Weights of a small GPT-style language model, trained from scratch on English Wikipedia.
Size: 13 layers, width 192, 4 heads of 32, MLP 384 SwiGLU, vocabulary 3042, 5.25M parameters.
Architecture: RMSNorm before each block, rotary positions, no biases in attention or MLP, embeddings untied during training, normalized queries and keys, some layers without attention, local attention windows, shifted keys, gated attention.
Each number is 50 + 10 x the weight over its row's rms, rounded and kept within 0 to 99. Layers, rows and columns count from 0. The size before them is the row's rms in percent of the matrix's.

# layer 2 attention output, 192x128, rms 0.0974, rows 182-191, columns 0-127
089:57 41 45 48 41 63 51 48 39 27 48 46 55 42 51 56 56 39 47 52 54 43 43 41 68 53 46 22 47 52 48 42 55 29 55 30 63 63 67 47 53 53 57 47 52 50 65 40 56 59 27 52 42 65 55 44 45 73 52 64 43 53 43 58 48 47 46 57 48 59 57 63 41 40 51 48 35 61 56 47 66 74 50 40 57 44 39 50 57 54 41 55 46 40 47 56 33 70 58 51 64 61 56 50 45 46 55 43 42 61 54 61 38 48 59 48 49 64 65 79 50 52 40 34 60 43 60 43
093:52 44 52 30 60 58 42 48 36 63 58 49 67 50 36 45 62 46 41 34 56 32 70 68 59 49 60 32 65 34 39 56 56 41 45 44 53 55 44 56 49 52 28 40 25 52 50 38 41 59 50 57 54 71 44 60 59 61 50 48 60 47 40 52 67 46 51 46 49 54 41 63 39 49 67 41 51 39 53 55 42 57 45 66 59 45 38 73 52 58 31 53 39 49 64 54 52 48 44 59 43 51 43 34 44 43 61 55 55 38 44 38 43 61 37 65 49 58 45 50 57 52 63 51 65 63 42 53
089:57 55 51 58 55 36 40 44 45 37 21 52 35 29 47 37 50 83 46 48 65 48 45 43 63 48 34 33 43 56 51 64 51 59 39 51 55 53 36 49 50 38 79 47 55 59 47 60 61 52 59 71 47 32 51 57 52 40 47 60 48 48 51 58 61 61 60 40 50 36 47 42 41 63 51 50 57 46 49 48 48 51 43 61 52 48 49 69 59 42 69 62 46 54 69 51 43 52 35 60 43 41 42 37 51 36 55 59 47 52 41 62 47 56 35 56 47 42 47 44 56 66 46 33 50 53 59 56
083:65 57 52 63 43 40 49 32 57 48 44 39 46 62 56 47 55 65 48 48 47 36 58 60 43 33 57 52 43 58 55 52 69 39 54 61 56 37 65 31 55 56 51 41 63 64 53 41 56 50 34 37 46 45 56 63 55 59 56 31 43 59 61 34 45 51 64 51 53 51 52 45 29 46 53 68 45 65 34 50 66 56 45 49 54 44 46 41 75 44 47 44 63 57 43 69 68 54 50 47 51 62 61 38 54 39 49 46 39 37 36 61 57 37 49 37 29 39 51 47 57 42 51 48 60 39 38 34
101:47 05 37 59 57 55 43 56 53 49 49 48 27 61 57 40 56 50 56 37 46 50 40 35 43 30 49 61 42 74 44 45 55 49 58 44 69 60 40 36 37 29 61 46 46 43 50 36 56 60 45 43 41 70 54 52 37 54 51 55 45 41 34 57 62 45 46 48 55 43 50 62 49 50 37 53 58 54 61 51 51 45 36 68 41 38 47 63 49 44 61 45 48 55 71 49 52 57 52 54 54 47 40 48 56 62 65 43 63 40 56 52 46 35 29 49 58 45 46 46 36 50 54 55 55 54 43 45
099:62 29 48 53 61 56 57 49 31 51 36 36 44 53 45 55 58 63 63 59 38 44 44 54 44 40 45 55 47 58 62 51 37 59 58 47 36 35 54 63 45 45 36 43 58 39 54 49 32 33 51 61 49 42 47 54 60 36 43 51 33 38 30 56 43 59 41 57 56 54 42 56 61 33 33 60 69 55 42 39 60 45 54 56 55 55 42 45 58 48 55 36 56 67 43 35 41 50 64 55 48 37 58 43 36 58 45 49 64 49 72 30 54 58 54 52 46 61 68 69 48 46 54 61 55 54 58 30
100:47 61 40 51 77 51 46 48 54 40 33 33 64 56 41 59 56 34 45 59 58 55 55 46 33 47 51 58 44 52 60 42 57 44 43 51 44 59 50 57 62 67 43 65 63 53 61 53 52 57 60 60 62 55 37 45 53 33 54 61 28 46 60 44 59 49 51 52 45 53 48 52 53 41 50 47 48 43 51 43 36 40 46 55 59 49 53 44 51 56 36 56 35 55 51 41 61 55 58 29 54 64 37 58 40 48 27 34 44 65 27 38 52 53 47 55 62 46 26 60 61 34 39 60 36 58 74 54
111:49 57 46 34 52 45 43 57 66 54 32 60 48 61 42 59 40 33 34 51 65 53 51 34 42 53 41 21 41 60 52 46 68 41 55 52 51 55 41 41 37 58 41 52 54 31 54 46 55 56 47 31 62 52 51 75 30 66 62 53 32 54 61 54 41 48 49 49 44 45 50 43 52 55 57 45 51 40 55 57 54 46 47 50 50 46 44 63 59 32 55 55 48 58 70 69 41 39 59 53 45 66 41 64 72 48 55 68 54 54 58 40 40 40 66 36 66 58 51 38 48 43 55 56 58 49 52 52
105:61 46 47 53 51 52 52 55 40 15 51 44 71 50 41 57 51 44 31 48 53 45 49 49 59 65 40 37 41 50 57 52 49 36 49 62 63 47 34 62 48 37 41 59 57 34 50 73 28 51 59 56 41 38 44 46 38 57 40 42 38 59 46 28 46 48 54 34 44 43 40 48 48 45 60 57 50 32 45 46 56 43 45 54 50 54 52 45 59 59 38 59 61 61 43 61 43 58 64 29 43 60 63 42 40 42 33 36 43 44 47 52 54 53 52 44 37 50 49 46 53 38 47 57 47 63 80 41
097:54 49 44 56 58 44 49 32 42 47 39 29 35 45 38 31 57 61 56 35 53 40 64 39 54 61 58 59 56 50 34 48 34 54 50 56 40 46 38 59 43 47 40 37 30 50 41 55 63 51 51 45 62 54 41 41 55 49 32 59 53 43 52 53 62 38 71 67 48 46 58 36 44 63 44 65 35 47 38 45 51 44 52 41 38 42 54 61 55 58 54 63 32 41 42 54 65 55 35 41 59 31 29 60 52 59 54 49 59 46 51 60 42 27 45 51 52 47 64 33 39 59 40 46 46 46 67 53